Each number is 500 + 25 x the weight over its row's rms, rounded and kept within 0 to 999. Layers, rows and columns count from 0. Numbers have three digits each. The size before them is the row's rms in percent of the matrix's.

# layer 5 MLP down, 576x768, rms 0.0726, rows 426-440, columns 576-767
105:535481473504487489516511510507510483453497531469493480503522516469491493514471495486479503515468501528486478458480456479492479519507549503501491551506520496546512536515503486477507467470514471475508447472494493478520487501508531542533483449529480498481481496479549470505498494499443507474523469506517477483502486520511531471479488459488522500492494506529485527512529492506463495512525552500523496522489465512463476513515487480485518479493485539522504510510485499486517552464515491468528499538504539495527495435515482487510526461519515483496488450441539494456492481479514492448
096:507520497497450497517530521504480476503555476465526543510506491476469506484467499465486491562485508509548489482532487528504478486516482437496526493477502521496483536478504498486481504514515508468483509497499481511523508507509555459457505505493491503535566467507517521513457444512475490508501524516512510486495502517458508553513466545482474489488505525524475519492475492447496482454440513513515490483519476484527502493502480509499504517448476431480481517473542473490517503534486479445457476529503519557515483534458532480474491494517511550509490504512483465510506507516481484519
101:550469510485494489517479490528472545521506484467548499510520465463520520505501523525526447513452519486491516541486530499514532471540478504486455467564460521509506510502465471512454435507555482505497431497554485479527505520488515483496501494510498480481499524543455496517549475533487526483510495541470527507544524503482502547515471515534499471507526490475494482508490489495484533502486445468454502470488504459470519510480520489491457538487452520478512506498548487557505500500492488504519475464480513510505510505519464476446494503504479450526478514491498512518526528488498488540
100:470496504485472510490474476530533507489532530486485522468517498494519519470509535529512480522523512500460505522513497447492496476481493498511515440494506495549487473507464544512521495505531512525486472528503565498505473463462513481512527536468466525479513480457518509482504493508481513527494541459528501499506476542470525500481515493482505485498503509505525491503478489521510464528518468463494490508533487510529480562507497526495478479517492450482497482481519468465510513516459517492442519525495473526501511502453519491520537512467489539503447516508508523464487488504507472479
100:479484516515515516534481511468543439474501496465463460496472470515532475475501459485504494482495528493450552493483519490461497481488517490543522505477469518528468538470504491508478487476477492450456459548496508514506515528494474507505495499474496487513462498441491481510502495525534543517476470512517517473513533463463505493533486563451454479501497537540499529529484530525508495525532541479459497548486531458487489459500517500499491469577507572493470506492510535485489543488513460471532540483475480521459473509507494468510514496549478485483472513438487499509476558486516505508
099:554491465493510490539529494536524500451537501534492502465473460504532479500540499524522548487523468530506530506502474468483486519532536521508431520448499533467490534550494506470459498513483508486495521494487493509474498493524482514517505506474481505503495502516552520476488455472529512508486547512481500492524505516499489473486461503495497520513538512514453473470488478479502528529503501549490471546504489498469483504530472504496514504491483524476478498461488497499458528489485488465474497512489502500488514488501524507485524498501524509485496480457488519490536459553511484476
101:520475518540515510497515461482527506510525516490464487512496504486498535496456483461493513478484503503529522493495482491468543479544436492489473511490498527515522497490499488512534516522487465522500478516562497498513529534456456494507509497473506475519481550507524483546524495482513507506448462527454463492514516515470503498456525488472490492544496478483571491517481506509489501454493512509463499521472517515454511556500505492506491476509543464501502527521475517551478504486491498478511508499517523486482493555490492491510513474459501508518482518519471508475542530482563509501
099:560481502490543479490506482490472505500524526500532510501514465490523516480480507474546508478518494509514474469528475547470495532499505492476515483550498519520527525467485470500507527532480502466481498491484514505484474482527479460528499552495526474534520525537475490492513493427519491475496479469492494487485555519490456508559473546509474514480510518538483512454518515453477504496437561479491537502473486526511455507492501490521490493514542460499501494520523490507474499454491473505471471484523463473532469469507513500482480465497475504519484545471490523470478543484504466492
101:500485471469475483541546473527526488478492504494530519502476531524473493510517510480541513507517473484524482507448492476517524505474439504476546501522541513505521512502520502528506537474496478495477518545532502489498477491511515496497464515517483493482475471490497499491550514530494460456492502486551466528432511462559511474496519455448495475494501481506498524478521569495512546490523531496497501495491480482500523523477485453499513477513515511480529510457536448567507491514473524477542446482491481512500519476474532456481522491514526517522488482552490489471487462507487469503
098:481453499513481472503475489495519473512493585459526520499530465476546504494504477486536479482494482508475512454537491536540518498467511511477507467519497489515471480491484530471503462506520490517532473486488492481501507512506543515487506499538506502513521497527512508464466465485436506539495495483520472475529495490503442465520459517486530450457531440512509517478518503497495533490453477534500485479491487528520506525491462507498512497511527501564513481454519492455511513530472539454463474492496489539458523477488483506506516503493531502531464509506545527446512538506509507517
098:514491472503506511515536465469477522525518548475508528495512525476502518493491486531466501521479484494532464486494476504496472514474533493536491483476483484485513483480508507500517541533520491452496469485507493497521513480490472471510498494532545491461502556531497500481506523483468485553502476477484510468519494504484535506519497533488509470499477506554522485486536520531503508494488527492489502470479486532517498485512513503566481450468481520495475498462505504498501517481471530477514487424485483559497500501533502484527486523515461510506495516523510493529517449507478486493
099:508503528470495535507455493519518487492514516550519472531465495465474459552452488527520474517491498499555471475465485472464524476503514555506487500474509523513485499490481496492503499489465500513518531491505516513457501485489483535473495475474479500504508502517517514504506503519511509509492495490523508512516469527529496461464460544512512528550535499499459492509523492468476507518482524531475528467439454526528503533514470521523504479508488531463494518523483476515471479497527509483488511490475533463465497504475535496495524473488480505514493479502508524516501504483489535497
098:495517502437542522517499488538502456511458524515522511463508510506488497505532512509490482469466520516503477474476531522506456541513466500435506546518543507529472541531477508481492452494477502494517524473489540494437512521511493514489439494484477516512493506493526495532524517526461485468455499495495492494509522533464550480474509518457458528486492500512521495483528524533502468525497481473488525554490516466439479475499512504532520471473504502532462489554514525486480517507500502505488507474515484493505530494532533487489497528493524511506477515472525516514464499433497521503
101:509475470475522515532526477464443495502500486491508508502535484503497510487491539480458502499468503511508514506513494507483540541498478492437492500484525493525514536552553561508527503477523484525523495538485463538462518494540520512483493536475501508457542534539500511554519501490497529495519505553523506492509482500455485508522449506487492508545478492458505501500518471479529490532493546499515519495496481512497449509466506487476504553556523498490512488527494495493496507470537528498508485528512476526489526580487534512550454489493504495489550444470511512525513543551500513500
101:474430469492494483505478472473493529529535523510459497523556465497503494456509483475479506452490487504523464513508507495515527497522489519440529527519489489532476542528503492503482492528447512477504502532466457517486455518498490539492544524527455519514455493483511485535543536529467506546508511477501547497559496531508498498525492524568473478507471479477525442516471461492506513489466514525470465498475495503527461469478511510489501486542469453459498490471520547550526526496488471480508501466532480491512510493458482505533461494479494483505491517480493498506499519529538500498